From a checkpoint of a small transformer trained on Wikipedia: 4 heads of 128.
Each number is 500 + 40 x the weight over its row's rms, rounded and kept within 0 to 999. Layers, rows and columns count from 0. Numbers have three digits each. The size before them is the row's rms in percent of the matrix's.

# layer 9 MLP down (transposed), 1344x512, rms 0.0353, rows 1067-1203, columns 160-191
098:514516543523484496567489576495500491503485522512553498486438498554552455454569491516539496544572
104:487438425484521445501509511494492457434422505473483496529546483511467451478552531524450529464495
096:488563507474509528464508521483471570507476548543501503540534545496526491461450561510471519491435
100:439461504520494507523485495503541574438554480534512500465487507495485446471530527454492493564484
094:470525479442462540524469520500520524496516517514534526568509408508477453459536544466459464526514
099:445462497458527491527547577623520544520493568520563478502486555446514585525496505555563460527456
103:524462490507447479476569457524542485539561542466475414506546529508504551514483472477509464502519
108:566559520576479515431520524547546531600535493472510502477439539481500444521480512484502430505482
095:484503517459507521500509507493481479554450486533479545491509505484493413481504506464511447421534
098:558508517487521451520466507491554458548526484419547472534500518554550492456453550536476556527494
095:550566510508563468450470567415505485511520464461428441500485456526412523486485505480420527488555
093:479492475489513460465502485499439502528503504459529482455472544442495414537521451463419464481578
098:570473489620551476483458551485505492495519462453490507484525544492447581557488494428529525481524
100:509481499496610475497525589440511471501540503544505487467501488490571527423511593504521529475501
098:535479498513517570480429496493470469456534459435556473502449507508521499469500419511461532512410
097:518520505492497519552502465529536487413516465466498428493449491524516473555477494464549411494540
096:567454543512477512457534520523428400500469425559588423454512503574565438548421449475521521417498
091:443545526478553557540479489478477462473503469536505489492405557470526512441520444504521518498575
096:430495511580502513463512563606494540550494510500408400527492389502450500470456462464494548553547
103:506594509449501534420514473503504509501474470455527438556508529527467460519478500485511438452469
094:450486475501515575420590503530473492513543495506487470513516513529509456491533490517527533437544
106:454485504515505461483584478594456513534511469504454478543495489467587527505393483483467473597484
100:528512446444469519469424527505526578466576417472511487562532470457482536510525535550526508593524
101:440559488576532538433468489475452540536489542533520487494469527498498534537463495504449531530480
097:573528464521492554436498493465536567474384462480448474528443531570458526591460529472448552467497
101:512504549539439456408564567506495540513542538543537532549486445492497449436487544467482491424474
096:546473470527516522477528508472584519512457581505528459506517466561478511549552490541519561447497
091:451500496509465535544514426526542489452489509476477474450535574485636435456482533520515499508517
090:534526539443478488437527508474518501480492418593379447497469509423511560557497513532459458444493
104:526504508463436530448574526420494477452460555533518505536543562496572506508439466511534540549480
095:545508593562422515481478513482527432501521473479457447498481469521497460525446457510515493493521
097:527458483487450524475495510473459496514536478540467559491502530496459469416521589580528474490472
100:470407449522561508490519496528453534531432571472501536495528472509509466519472449577521435464541
104:505566545418469602417534491478502439535490480513491504506497503452490487488383463485430493498502
098:425490507468486535469416486521503446554498488560477372528486473454539512528478496479537547515527
104:513465522495513489458547569550469490471414521474487472464554487571483459494457509482496506452498
092:557521422550523426427555589531461500462487473516524576489456526491552536545447461479486488508446
100:553481516505503475528513450441510470546549581545540500568460536458469470541458529460456462537515
097:566463508501466506468537525483427506466541502482567545489430506559473553496489476552485543542492
100:481571495532496456498578443556496509509500584506425464468453425427499447502493460455485551482468
105:439533443588422475413503408471501500475458511528576433516444522543519503546502466457497460464523
107:486516441510495471522524517503493480468605527468479507538453484493423465543429488476438469495461
104:511481514480531477387479475510481491475580578439579460559488501470509472477498460515464511533505
093:519525526534539505516541509447541518486468482560483519556466557496498478494455502451495534524522
101:541465499507484462437585504555535497457460450595521458501535522539423525513447496578499518506522
100:504493550474507480492558468518461519472538502521488481502460573518546470492503541422545550554581
096:526483518518551505514491573442452515469470506441542543465521503465498470494519454576452476382522
104:555517487498462521454543542507500517490492517531498412593428589608543539488509486438471460524477
104:523433513483501507513550491521546565522518472585488547468557506461506519499501507485498485545552
104:520518602489470494507505509455508481403434375490501481464517510526428549494503501519532465497456
102:435459504493517551470511473456527499442450607427587534536553558480482524463539535515398558535509
097:412564520446562559485474531499547533508515479560475518525496558475466447527509449520494463481440
098:483484495531493478449453490504525466466493463588532496465470443418549439494565514543529546432438
098:627616479510508447495529459516492485512472446536528509508496481448514469471517443432593512395477
093:430448495532519504465446511543509517525469525462531492519514445581504531579465496516490484513428
099:461502504487563543540534451516492508528448551490504510513518577515524461492432486423523496577572
096:458494562576488556521575494553497459569528457483453487562541473572509498559531463511441458471542
103:505506466535484442454525473523543583462476524498533535533517590495489520465507478444443520514507
101:475458447486509552523518530418529488498497495478534527452496424493480511484482554520450565426467
098:450494525497464480438448552543523437499491484464447482496560484508413514542479433619465481465482
100:445473520519468476511442578531408508563545461444559466576510522557501504461459473464563494485481
099:435493526543427486490428521584519524478495535477547517546552530509495402498498535466466483568539
100:571459563479593463536446561501462481531549560517536587441544507526508450544541525436550602498556
100:504480552586439550515524526552570496484466467434487496495577493527495482479487450496509524524496
096:516547455471453597511471507475439527521456542486536397565504527492453469552517532510552510499457
104:441493491569518518541522478505462427561495533550493471550512431512513580507466478539484539474469
097:479436546474472513456583494468459554536579538479533502544519525532502543551460507473503517475507
098:492456457466453521499472624470506499385505557497540509499493506549469505562493445502490531513515
095:463479467476450447530537487475445491566455543556465549536441525512487516483434476561558422535535
101:526416530513459542579446546607485476484454491613493530493464548575510514488531522499525485534496
100:468486511506413430493495505488498426493485539511486485387467511521494485515432563489474573539471
101:471465467525490497492481550530476470494528473550489454558584515431465510512498525477538475460461
098:476480431516533505482447431543519470464496514444525426534508556556451502452443531501436452491516
100:549572516508526468537533499504557518438497527445473520541530450447497445532536514468466507522474
094:509476483530534507444526480496530490482520558476571518501477515525462497479477482547449526508503
102:477502478495545526556546525486490463474467562491486548492435487535474476498506526559551480529475
095:489507473549459488416526488503525530475479550501547501540484486503522498520461432527502475548441
104:468578469455492537436493540513467532523522491518573479524440456494586479507556523522569446475492
097:479470458540498525592451459431442559471532510437489589471614480487509566482509570473585476504504
098:511465513543478502511562513486455534545469507454526420465586455425501496514472481471589563483409
107:546527500551468496489535529405491402471523495466478472403425561498519569526505472554572438504442
090:421523572511473528512439456545538450546460504461450475483456476439483500466580571546551489500474
105:504437502483470516539510469451493531525447503543507491503510507446475505457490547482517549488446
099:518529498562579476508570503533507506511506416551556482448574530538522429524499490541483492492530
104:460435513517496436583495511526466544477540436526522473508474566501471512465496481486535504510532
098:568543488516466479550550493477454538506505464507499511501538505517529484411517424568460506446562
096:499436433463512505514440528406485493513537525444502551522508515468540494568385524487526477474519
093:482526501547422521521530553522573546518493537574540571535439486530469427488527491581491496489440
099:474558476527446462489475452495492468482530516536566516488535565524551509493550483477517561564482
106:471443465472558496584462515534503480464456557486476539545532484405433492516468506531566498526544
095:517457433507483486507492540506475506474474499427508432468597404467524520502469532488515449578551
097:499469471453497528512520549487500515533489482525496493425509558427497498502561470543505469519497
103:476474508529447525561466481533504484476516472473441544476461474485551435502547534459542557498528
099:520521554492478496522484484464511521430466510453516454519532519503536509542479552527429478506566
101:593545532507478491480532460453540529458518562404457525519465562466409514551512441532450502520516
107:458500464557523468513575544501460466543541482432482474491420473537481443519482568529530434523512
095:540559501472497462556478398464552482549521522492491488508519491437502540412487408498528494560527
096:545496504511444510415534539430516524415481484487567458475466454533505514558494494540589519473535
097:478430485495380472509491498516555589560475502441517458496411451510499538573474504578504509485502
098:479532477499508453473529438584509442474524508454459494594533571542452600432531564444434494524491
100:481478531526488452497450579489426476454478397469510407545539510546490449519526515456480500477532
102:529528536538501554533513450431553481468537484559523456503513514485455463529478454541451382521495
094:434430538572513521493467494510528494463482517537505494514502489577474516465466468479413512479480
103:481405519577471543432535514485511477504509450488504488502507515549502478418438486539537517595554
101:455533431478502558521522489559445432583518481512543489561539489515502486558466585516390464500508
102:452512535430532509450475543436496545510496550460494494464483528524551448433543507527528454533489
102:509512482482566502573399501532420422519491579439456560509496552390507436553468470564449471463465
106:505449552534489501432496453551491570591473511548457513480509467510494544493467470531504467519544
096:535512455429499525510552444535425444509532523508509522555485471496471501496537561561566521430421
097:529599512584459528573494513516536500465555452562468490445540445481509468495514423435489512478432
098:454498543483523464457486591535469544434476491483560513514517580504459503486528461502478586464497
101:488588519485476542455493495531504584513377479461505440507482537387509483509509437566587437521467
092:547510456626515550457420511379426510456539510536435528488532537461522459509492510495575508523478
102:480499515438520537525420558459495538430484473605513464472570482506475487458558516523555475432549
101:451500489507541487473583476525530501527487465542497495469519535529550510548506528582440435487401
102:529478504549518471523443544483432479481479477557491455605580472530488540492547482497466438497512
102:483499524525578556589503536460530512401510484505511509501517507538452501552596471460526549484555
104:560532460549477562579505528493510542517495483522545542484533466425535502492477481502498472517484
094:470559527507509491475498482510515484500524513568460488488531559475477556501488525575464423443583
100:482467491528526557441430410469486473537495515522517466448451504454504475522482457531452493521524
095:487494467516503453502496469513523468515550366480535470527493556548522571462489409520435541500554
102:530457500546491485540510512524541541440527521479428425436418497507476527436453502533548491467522
101:438544478483471576567532515550390559511474518502520483584498422395510597567489550492495554516329
098:533477532484396468480523462510489591524477494462503458482522523526498491524530542444506460493490
096:510461457488500519481467495511440538488512494495499485485437502598473530521486482487506482432530
102:552550556512549479570516578423450405493551467555385519463471495504467474513454466421474500508459
101:479533470582499448496499516528544483474484493545523452543498513480421457521549433493497518426465
099:506484508541533564520497468549517515511505533451565479539428454476554536475444461440495519509526
099:497494571518461439503606500556529475456437500502566488515551456456474547481528522500543429463526
097:542500540582556617519444580551477507543587509500523426521522569456427410521464439503519481477565
099:507436540457450426476507474482453478507486516471469491459509480498443491554475518579484541517514
098:433512443489576498549525558550564546512539444485490502573546437467500478493567505496433463536433
099:517554522519517464461454563495496465514522510494495523475481508536425580561536509543503534452496
087:494460526441480477550469508525514495504531522463490471459436560525453483501505491462579439467579
096:516585539539489448542502435468465496553480522610513506549419490485400533485474515506503523567526
099:479559531439492489537497563494579524521527543468513487509426498429537567458519495555533517464509
099:509387518444510519426527443427520489487555494525457433465517411461576510547484492449471566594523
# layer 9 MLP gate, 1344x512, rms 0.0353, rows 1068-1204, columns 160-191
099:507486481491512474416507518634515519524516543533530444438456587475513495446479518512533518463513
098:479443526524508522454439542469469494465553462472478472508531573490483518504482484583553458434474
100:492558470491561501475500454507476537505541403449532516458441501471446588505528446527544467464462
101:516513494558448520524542452573482510551459523492478570556543507510405572533530480542538454449478
100:525528454576537502487510526548530508460484499472533476521482546503513428546454433546475540477504
101:467492547584469475428523490530462498463511493565493475459427441407463453459485474479519530545470
106:451510474494455439500474427575497489482553503533548519523445505501539511533551533567517463461475
097:565597534486499480546481525515529512487507578498427508490446517499495488591478527519502491531454
095:554518433461524491541478540502459506536563480597527462539503512449485508516540455441479480449494
096:538632515516502411429493462513505514515500528528571510519549461540494453512526521492490566424568
095:466476552518533585463450504485481473447548513472476572452473489588530493521523512482471552508451
101:489520592498495467496497529513534526468447509481584458502490512582436460524545507493465537556553
096:472503534503517462525504524538434602538489527503537507568512511536438490553550405449512540532455
097:511506590501500518445525510503520495485423551445504532484483467476552470425530529532499485477457
096:525465505563483494432460475476536523570483577534520492493548525511473505536535452521439535492514
098:476547515484539443418445534455520548516483491482433587633545463454410577506528455474459513530494
091:548512541538507459515476521453568519432486519517512518493521421503500447543448511518474526503514
097:492529471558475482464520471497536496509503462474442535477501439485504493490502524565553496554491
097:525506485486441577498502498467497497481546501468609430517533451566444512577517493486456541478515
094:562516532532453495462454527497513564510439493447488462477467523472501524539486498485467541397491
101:544461454492523510443486471520445529520517537470482548450458499525489478507538445529427492503517
101:474442435535488487560470420519512463511471502469495499568556427542400520515552465456512455506491
100:499552493525536490516491503513501432522458530535534549536486520570571569522555493483460451468517
097:529528487521547557487461497487528517456514538460449533505530445520501515480555519489540531547509
099:447532436504538601522433510534459436502528575537450480413523509536560546496486462449511478477547
097:489511543572537528457553535461484532449432565463561564560475516470503500569516502491506512503494
095:502569531490586504542517475473544483501505548475495467511593492498560463483511534370505508498465
098:455475549483519529494440490547485514501472525412500480456585539574512502493411468568513584521527
099:466578481480469508475427489571457528499502490532541490511608486510579520411469474497455540550506
101:498500495466547510487444468492426455563460546489548508496486472548500517542558551456486418426507
095:519562432473445528474479548485459444447525435446458434556575592510548465483488534493520421459483
102:502524529502528502478510601478535519434475522506522497577512471554441474537495506479518593501521
104:519403456481530525590553460484434449524540552460523517533524443433540594473568496532551464471610
097:547603562491481443461484451541490439521508545551506583475546512441469515457529395502520492554516
101:546493470509535501457558436535465495466564483502510514528499440482506481565534535492552531479535
097:526495467477477524518579484514562488490552515533514591536496527582495523465529475461442540538527
099:509510474500546465468485452554467579550463504511470503425499476523482531520459439459506474505530
100:541409479468509484517509476516505522569495503588442518488515481516493557489480515527483467549418
100:532416397521525510516470526450491533507424461483488499498560572530497494499585535442513433473475
105:529500507488506504534482561466368551517538576502542506556568453513452428518517429447507477439516
106:362422530579547499467501441506459473557577478466489544474414457485548526554462435549479554460511
101:448533529467495477517542465499492423486449545469471473518464511394535454509489496493464545443520
097:330507493485529493535451521534467546479536501568530501447485512524538460451527536475561483497491
100:529535433509519462503491444484536479480531443465533526487506514536467513440495477477531451451492
103:478523543485556439498528459525437398472488474561587500437514456496483470525531498483467500532511
097:556551500479513532549480522559541423447592513493551516471475535515481536543449503473463466447540
103:483498486485496546476541519476534425453487529464521549476493460478501522501453395499484532484492
095:513459498518557489489520510496493530549491528451418536512458550570426470490527443495487531499520
104:457551505521536562518482418481461516548523532589457571495453471548526518455534486485458543539557
104:557414539449560497438521435500483519439527490455582478505567484608585506500515473430575619530522
099:479465496494494515469507475536605456512517449528393478542540489553479519503427488471475454526531
102:452506446495501493503479543432486547465458536527559495495534476493446456406457462426503482546516
099:463495493455531493563434481421463475403551520477506445535504493496547572547491446524496533520487
099:489458545488539486530401435534499506483465502534548581513412563504501544597541466480479499490451
101:418447448579527530421486498543491511481514525527468494436489479514532500506567505509446497528524
095:547512441461545507409398462483531491504474548496476530479506480473534488530500511484496513577496
105:504450545606526510528427485512440527540536535576569476537497479498457536532551479453516452493480
100:525501501520476451510562485493459432546419494562483457483481473520526486459449526466460533571484
097:467489549526475481523567445575445478501520477547437510494486526531417504534414450482507411480446
096:558505559453468505484519485522497509539443434421555535516509464444497505486447518433490498539486
096:462499573484537488513543449562552544475496503405526472611527501525511480539533560513514594526511
101:453474590528514469510612542485481504557531464592569511513491501478476528519484493499463594504558
102:531471550506604464491464442480464518542511502491444595593460490537512527516524490512538469490444
097:471458472459473526431437535455491414464486460462545460521568477512509512565513513506561537571478
101:470432538486551454479450529540431482515526448468548524569502521470529536548526547469499439532546
100:515462512512492496545511542520520494478466515507508543567414522486513498412495463464498560532493
101:470520496527523473529464450539534499507492516594488490499497481521504488482519527470462542535536
100:495528461505503512445435520521530452532468512470468462470513477533453554610528547416501533549471
102:491530460472488520531460486521445565539591557535404506492519504496414514488532477511459475420512
101:494464474487564527564495461533557538503520517489512506565552550495485445542528478429466456584541
103:518493526561520511464421531526466488519523478538544511524526522475456499559485505498495457520493
099:473503473521548486492482460500443530503473459529426540501448583441446500444548429494484455486509
098:550482511502521478528452571588492471557504489481512575455459514432497407536459524493461484472493
096:533472430478509486483430529529549522513462457462488419556502451567497522462523510507452493491541
104:504426557490469512562496514492453530438517545429485525550566531500489483427492526491439507450521
096:473578486524562585455495473509517504495491528479493480530529550530650461507480506481462452479540
103:449509534438521512540544382518481451462577496620535507463517438584506565547559493539547493539489
100:546521450584438512533484463516471460457567502522424524528486469491530499529448554526551482521506
100:483501379485457398461551511499452471568458460549441511542465504470493500519457452556502492554474
099:464456540583528446513531432481522539403463436491519409539545501495457493482516489479566496527523
095:532490536512512496494441490463524587442600507461435509420480496482586535502485555457524516536544
105:571484523522516444495573451506497570588536502543492513474505547518539488513486517518442460493476
097:531568551572493506459602512489478509514475461524553443478530585534547491445491470569476552451502
103:568526493501537482478451463505449526474502489426457513517493540431554579575502489506494495477488
102:480574522568499493538487436521461534523495469495518559470572470485479493550508413462585481508427
100:472494491530443471491508485517520504587426456528432516524548488554467496529535484461497498510482
097:554524487562425532574478465478520531477458520510484542538463492509524569526486480481489431440474
097:539547479496457500521492496490537488479435465534551515430493494523480489410523523545456565514439
097:530548471416550507555499483556488511532510546525454469471491502445493455458487488478438511500503
097:480524448477447512553513536540456505507565454479513537493438488517548476421504556571445520477465
102:499560527513470510475443561535497463519525503489515509477486535438530465485458562486392504499458
098:497530487546595550448478498486440508537501527475496478504572455443561505440540501488426528573562
096:497506428538515541488524455516506530540540472505538482546510547529557500447556441527549495459496
098:494543531480457501519482504477476505496497534415541583581479494449438499461461528497452501447491
100:494514506531554469507443451443547509516486537539534525515506449481455541517505514501512562412525
099:493514527497547504462555475527528570568464513480540505494451469513502491506477511528434527475531
096:491563509490430545513530517523495508382446513500492522518483454508482471514488515488499473555417
097:444487514447531552569488486518540461459504478479488520549498500469499518538494536501534517503476
097:455534509482552495496559557508492450479507528435489481581578525513499496501620461407498544458448
102:504538551512530439554485488433465471492462468473521448474540481478507515453466540490554542434496
104:502538542492514475556489505512527470499566487531477489434523494507467501518478497524454457429467
099:452577530559543571440474496506479537481491488499515507493512503528483499539528464447477478517543
096:533478549559517388506472492567483469581542470508508527501512519498481426531508483496541462459490
100:492521517521549494452533493534468511505534455500502496478540513479509493485568525559499526456497
103:506480472528480499506441434601526522514446501578517494530513511473542407515527462430507508558561
101:513466490495500486510522558511518487528417498493498569433481489477484441516502521482402504553477
101:542493498602494453503630489517499492508527436535551561483487472480536563466511443504475478538384
098:499533486554526484432434457500533563478545479510480479459552493430521510500493522497511562560504
095:505525465544487532510481523486531532539543507470570522477545513488476488513512449535542533555500
097:455464603502541504550511456652454510534473501527500462560541487484472572443573471489546476498497
100:429536489487514474564509490518488490457472535458534533648482439423528590509487425459535432441455
098:549450593465422513448505492462480516549514474529516522512409589601459483422461473457480408456464
101:504560469577497483435485507539530481555452511570622514523550601545541536523447507461442465507454
101:495487495510538517509508510410486560512512492436518483529490549544519488550538517453511463451520
098:531536478499537485521394459549526528437501529492500495538425451555385458509494412515444454495462
102:489513444556542533448529470486533414518489472429512591542504572545440524581479525410532568459474
103:511506482507593501489410430498460466519541605449453473495530528465565509491482461506381513492498
100:509495521543452507508449485478495433504469534483565511486548507522531432559439525427532541446433
101:435553515594474540522507502517506520562482508544439477566463484562509534552464471554501417490492
097:485539484439519493563467485512536503482552457562512555536436441546519507458511442564465505525491
100:485569478507533502532519475470429474570511500532543547524577497524512458595466513477467569557522
097:506458585475551469475446407482463470549462516546501548423519527559533467515475534450452560512511
100:460438547500505547520483572528385513452460555464552551569517517465480417502465411570459451404463
097:467510639589466539476501505535544494471515521528561532508518484562501515525469504488467479455422
098:498581453575450493507489433509524458480491520496580476384400573499450532529482495454479557445493
099:462533520527482497488517486521480534527535542536554486522462501473566469542556492522536452442599
098:519484498540567434473488435523528581535536434464454521494521491523427523430528585452512488518461
103:505538560532470537441630509504517510493459470534472490535521489475483469531492492502460545477499
101:537543506483538476503503597490470483468498546549489473510470467556535451512467502517481516494488
097:406514544488475526525457465562482485489541492539502484510531486482564509525478493535494460505419
096:519495468577477504423472495548464524525467477465433507506537419549488559460452540488514526458571
100:486524537491447512466499447489464472498483450542479471539504473469495496516504503458503512549486
092:418535546538466555475507519448463456494459531466460515614499455568564529496496526544481520522459
102:486442479477491540498486490567454495533488494482529496485497586532544465562468474477450578592500
100:510475563592470570484523447507525462553521554506539479537449517527498451481497454471436476473546
102:507502486467427444452492414541446489536477499460518535488475495450471396487494415475554536467484
098:510498545448437512482531480497463464553502487545474506414458499508485515483444528546528497443534
# layer 9 MLP up, 1344x512, rms 0.0353, rows 1068-1204, columns 160-191
105:518471411537461405425469458509485472508493525494418469459558518443508528473470543487510515440475
093:494470518532496484485482544495476511430463473505474492468479491457464549564523508514546475548497
101:541413482516497512554449490522459494576482486476517550504502492487499547368535474520501532513460
095:553510445498508493506497446529480531435482416550548536486495507520447453477437541601528508467505
101:522511526466566497536478510468581463577459484503500486470566531520540368495544466474472560409514
101:507555520587507567501466531456472505512475456574493527468447471478495485515495443608542576437473
107:477473444551484506511488555495489484501517449400499408525569523516515569565478505498492438460565
096:410511522494494541549453481496498437488508489484475523454473462453496489564543515545517490560491
100:462500530535544508540398520482550429516494501522557431512491473543496551518558492447484527436470
094:538470472550554523514510448456484493571505476537496501475429518529509517517524462484525496503433
090:520506486542485470447517474519550552546482442496459476541524502522519458500404556515626519480508
100:530429483565530508501535465452604475493520526449532553494490503432478465503473468536531445488452
107:500509520463525493527514542424444500554515527536551524575511481502511513532483501527456519495432
097:373517491488462463518529490557480505566479516438466465483404482526536506473520494496519482481535
095:513464502393459501547483541528434491604530550502558546488465546508516498419522558538466570599496
096:427490496507499479537427497457531562499439520463451554513463521459502527537562483482430507504471
087:538457445513436483499519506409484497526507516500458518463549499537481507578506551489444512488515
099:459528409470565475560548547507402533479524472534509511465552498527491441517497498582460459498475
101:569517558560554444511484554553475505446511545553514555554505449515500524516515461503514536450551
091:559570556534482455508428548506497518458494505461410487507485497455460506507495537480484533493481
107:484530497524495451543535469552462444457484418540525487479496425521494510506459451502512529546517
098:587528521486418534456482525517509507536472547492484530515492459526502486536498500455483541428456
101:576484472470541558478557486518571474504514430527478504511432573497555572512482506514517504533581
104:434548545511479582446463469541540522459450532492452524486559477565496464429473494537511525533458
098:533526467513515546447480571465486566509513499521467497510570497556546475549401533463542565578506
099:479470521483587433497477492544557489509512453526483401477504437502448499580470428518496541513527
098:573494520480515528478478551534520492532495514483492432468522491466462522497528547494498419446557
094:508529522519503460537464525485439522513504499474530554473531479538525472423483504526520545521529
104:526464511513423515479549479523515472491480441472532452453477371530417490502454554453483569514469
098:473545505416603494564496511553490554552529552527496493505414487525503453452571550561504570446499
095:481531475489592483517468502482486543484496487487514494563479510516512489507528384452485539493501
098:508516483433462565440434468487475540500557530540507495498503538486485527529505502478513514493560
104:486471421540563499496469465461534473528453488487543523532520464485565529437486483573537523531567
098:620444535489483529525475552546507594435536567503474547481459485468520536445462471594450482569496
106:490465490571521519502530515581526532541547430569593459489543509519510490483495533590535547544540
095:465498444466516476559521479466470428526543485533490483549515497485446421503482523458445501493559
098:441527537494514511490503444538409495561493553538556510485464586508443467455434425539466488496522
096:422521530497572422495512472556466438561524424517468521493443535549532473477514498473512539488441
098:482532497541461532537530519491458560475492470465538569516482488544531528476445477539523474463473
104:462470524534486560492448484496558529488477443472504508471484502590472502513423530522493454435440
105:548518492438490435532497410474490447520503454485485496418488436544515477538493552576559512491509
103:564522561570485479506478557526467429473486464439523463452445516498514454474483490545438519466436
094:541522527483500550440461505498511504517477563540544496553561526522605445564501436525468545524499
099:561531468566534485592485507445508475516492500518451499557521445449575526465587439389508450477497
105:580363529471505489503520458549486493519489548526460498546521438531482504509449502442559547492517
095:518548453471445552481469457503510488560542518527524498460550548510437517416466501452471467542502
106:532449454467521478425570505553527458475506505470478488427488442482507513499461468408518452443440
107:461495495497533508444430530509494573516503520437463528492481463511453501523462516538518520472506
103:475457514493528511480483453520475456568533605537483523553542496503539516575499482490505468484540
098:562468490496424510562453533483508516495537460490445474487460490481525495479444528406504489454557
094:493474483556445535565500479504509472534488534553550478436495447498501496381526552491518447512439
098:492532486461491505513458492507475513514457477523478553491547420532511531449492460539459511486542
098:478478555446454480493489513524557509452469534482516479552477470531515489470515583599475518474418
100:507492459413452468496507485445563498459438483482434402428559543520508508495540541477478532504530
095:429550510476457529521525522478466502475496487546456470478431548490540492490444471488479508496419
094:547480495464506539576456453472511447504490539517504499510531528388497505478449485510565560539474
105:466544475504525461546521454541430419579476453554519559528473463498517432466571591491548538513487
095:508520434449548475523538529566489522582501506513448466548412475503537457496516532552470525549481
096:495580440520580412541470482498364577508514491463500504498509537513530489511531523480534481533533
096:447530430501475409443502486559504511461450519440482557505473484485455517512493547558476437480480
102:419488524480503470534484486558500573543526568497567499417500432525465496490544479435442456490500
098:606582467482431473493509483488508494484486495508481488488533474430535541548454518558525436493498
096:482627476508504508510429512438481514439502472554464456492501518555448522549470478482510427467535
094:510460526518578464483486525491494552510494477557439516511522477603508453497468475509479503510486
101:550509556406513497442479532471549507519459494466494560456513545503433489513477567467515511473423
100:459531481482447525517497470432478485570493493486506498495482489469481449501493472571530544571513
097:489498524541490466533617431458485571503457464492562534401468580462481492469549617480548508483566
096:521445482523509473521485484486518521432523473508513421546515487537561480524448476438462534474589
096:501526463548512444422439465493508506512548491452519607514439495516516490540513521500445456511495
100:515504439520515530450495486511424497474474511518499518538445447480535474520498472452568511543437
101:468492517409538545520474514461553515596517477495491506403481465532525473456542458504497513496572
102:507499498520481462526525559543454442424555516557514497462479415549482514490476563533469537500511
098:488426537559499475511482436535444458494537515532519591493523447473485507578533573484435540541425
095:514512453485546505545530422448499520468535409542392565497557432402502560543532497462503421430445
100:453591510473502503545569502474433435485529468519550550505471461500538476466495485422550541553468
092:452471446449528461495503467528576532556546446497402492451476527580497470483509525477439531565549
103:527477469469573518488485468517478490467463390464485467551518492449456497470502542468539513477503
098:480492520544479484473540496513562473537485449490568463477437567445479570444501462476498517520491
096:482530564484501484401504532572542442370564522489460547572367504543438501513467500539476493522540
111:521531514468512448537487483557547545469517512611517575509492410521479510538484476506454515468538
091:520505448584491515456526472483494580461508553504452453517608481550495513561482491450468440526490
103:493549449504419497520561487483429405543475521455510531464463502544504542499419506466534537464506
101:584516429532501437488414487474418524507531486490533526503448510434518553538508515575538507510524
107:480502467545468476530443419504521445541544452513541498493431512525424497477518469465452527526443
099:546507505487490491510537443533546472575541463477525473506552498462486553536458511448537502520564
097:500508462425517551477551533529458434491513473569473531420486521520537501433526516534458536496453
093:496451488494552525477471552461502528557541494461499465493534519483491502585523473516553491489534
100:436499467457516478500533544455548455516502482542516507558613483441450526550531489526478511367554
115:446496557500528487507469548526495465531529549411518522526477514389427441524529502517585525433504
092:478590502475471551523519501510423515471447523532472435500468578553479524512514412462479546442537
098:543465552608548512477498472464540526504449483519566473505486522546539457499483518523523514431502
103:534459501490551459559497535533460539476527421486448535482516455532490519484516634484464498475481
099:518567509509471496549550501539597511523470469457538481491432520442499470509512425451526519545546
101:500484445590558504468497518493508567576471459508516433543531521409504508492475540514539443558460
108:526458440478500546494490517410530462512527569512563558477460460491515528502533506503552470476465
098:497541487522606498542485487511486508520541514546471523564512442448556497515606483550481483500495
092:463426491529565511552491449522513587494477500504480460569503527551477478488513570418467448563485
100:412519522427525562534559511546492460472522504566519492556504525544507570427498501453532488534546
097:443440513503527554468524538405487452489562454511508514469455463536515505467475506509467379545519
103:440501481626554535557464504460478449453523438531424518492494451478485472487527441507511432456500
101:495493493525554469647553487459478546508459502485511511522484459499468566475622465490544500461492
095:541578490388475501495577482423491549496504497513487544542541502428496517480545494484513515541547
103:513513477555605455455475504477582447499541435458443525574477580470559445447531510558576468472510
101:514509513475571526499447447475462460519547460517468537588531532496548494535504537572500482520464
102:582558502464492475545478481583502442570513401499527497473478501560455527458538490500493498486482
102:455588461552532521551515442463504556486462503533554476545576539487611489555424447447565458424471
106:591542488470551576469459453552440490512420468483622514450471575484505455513564489480464503496524
094:427490538482604542484423533427513540486466509525546488547521491475519535507482499478533478553429
098:473490508492487458460405488484515530486463480474508525558509500551504480503548489506459499551470
098:550490499555508406552516452484503602435541521479480548494481496477444560491503452547439455496465
099:508510494506456458536554484452503479565496521488509518487456507500469562489560543546514554548541
095:498488502401482434478572537549493475560533462448552517464445466507430544534508449532470513528529
100:503500524511511451480596536580482460473503469516426471559545463513542495525498540478448473496467
103:457439507461545438570474506576483425438494447553489472431445514497506553476454487450521533551546
106:492516538500542432531461535530507546494501536552596552486507454456516520464524485475444473503465
102:469559500560501470460526509499481520560494391459514534526490497512519564486521471488559529530484
104:577486491491462456421499491479488507492385450499513561530510458489529472521514482457484480557453
095:508486496449415556545499513505502502517487573525534533482497519509516421449454551447491556546422
097:403479566474511536539562541515570435430515572397472530535536485508461559491510512475572504441510
094:513528466496518608475472457488516466506490518530493551521531513481528412490499582481457525471454
099:506486487529508561584468508474431477556567485577537513590468501513481407494538516566517536533430
099:523576507476493487406525479450609505521543475489526487462555470519492446535565543472527530514530
097:514479447402466516561474573540469506537508512550505499495528552557586508489466487581503528545478
094:537520465468482489464545573523495510487503451498515467475543456435524559472538484493483503574492
102:452423449490514512467440441544462509580444524494484495555492400466465509447501487547467548461500
098:526503524485438480492500487490509437515475518507553452460475423510525444523421556501511512549472
097:566514500514491467515477541442508602499544454547463507493444535454417512536513484537542461507515
100:517469442519506550532356501443493516523475511527472513452555532508520443468522516473403549477526
096:472486440489502411443475504495533530474479477475534537446484457544468450508497464484606515507404
097:500494492517566429523497541565499541457555550501555589466574503481464457507562477514494581504582
095:546492525532433527543461510463507556525518611451393467534546555535541503459470521510500487517508
093:536512488502476549592520442483529486442502523541454442498425483524544464509484552547452521522510
089:508539410517474562495482542483576554498413503595547524522538543485540456500498564518408515451474
097:506495515494400483496483521537505485441496477452515520427519542461536466522503446494514432462453
098:537489445562439478510482461503469444518439436516476462486515543591514528471524473494590413555498
100:544528530502479522504496526495485506437430529582456533500412489446449481554417504475530523482506
096:531558527512472547521535496533467509472514548516564499499565445454440558606504541477468557401471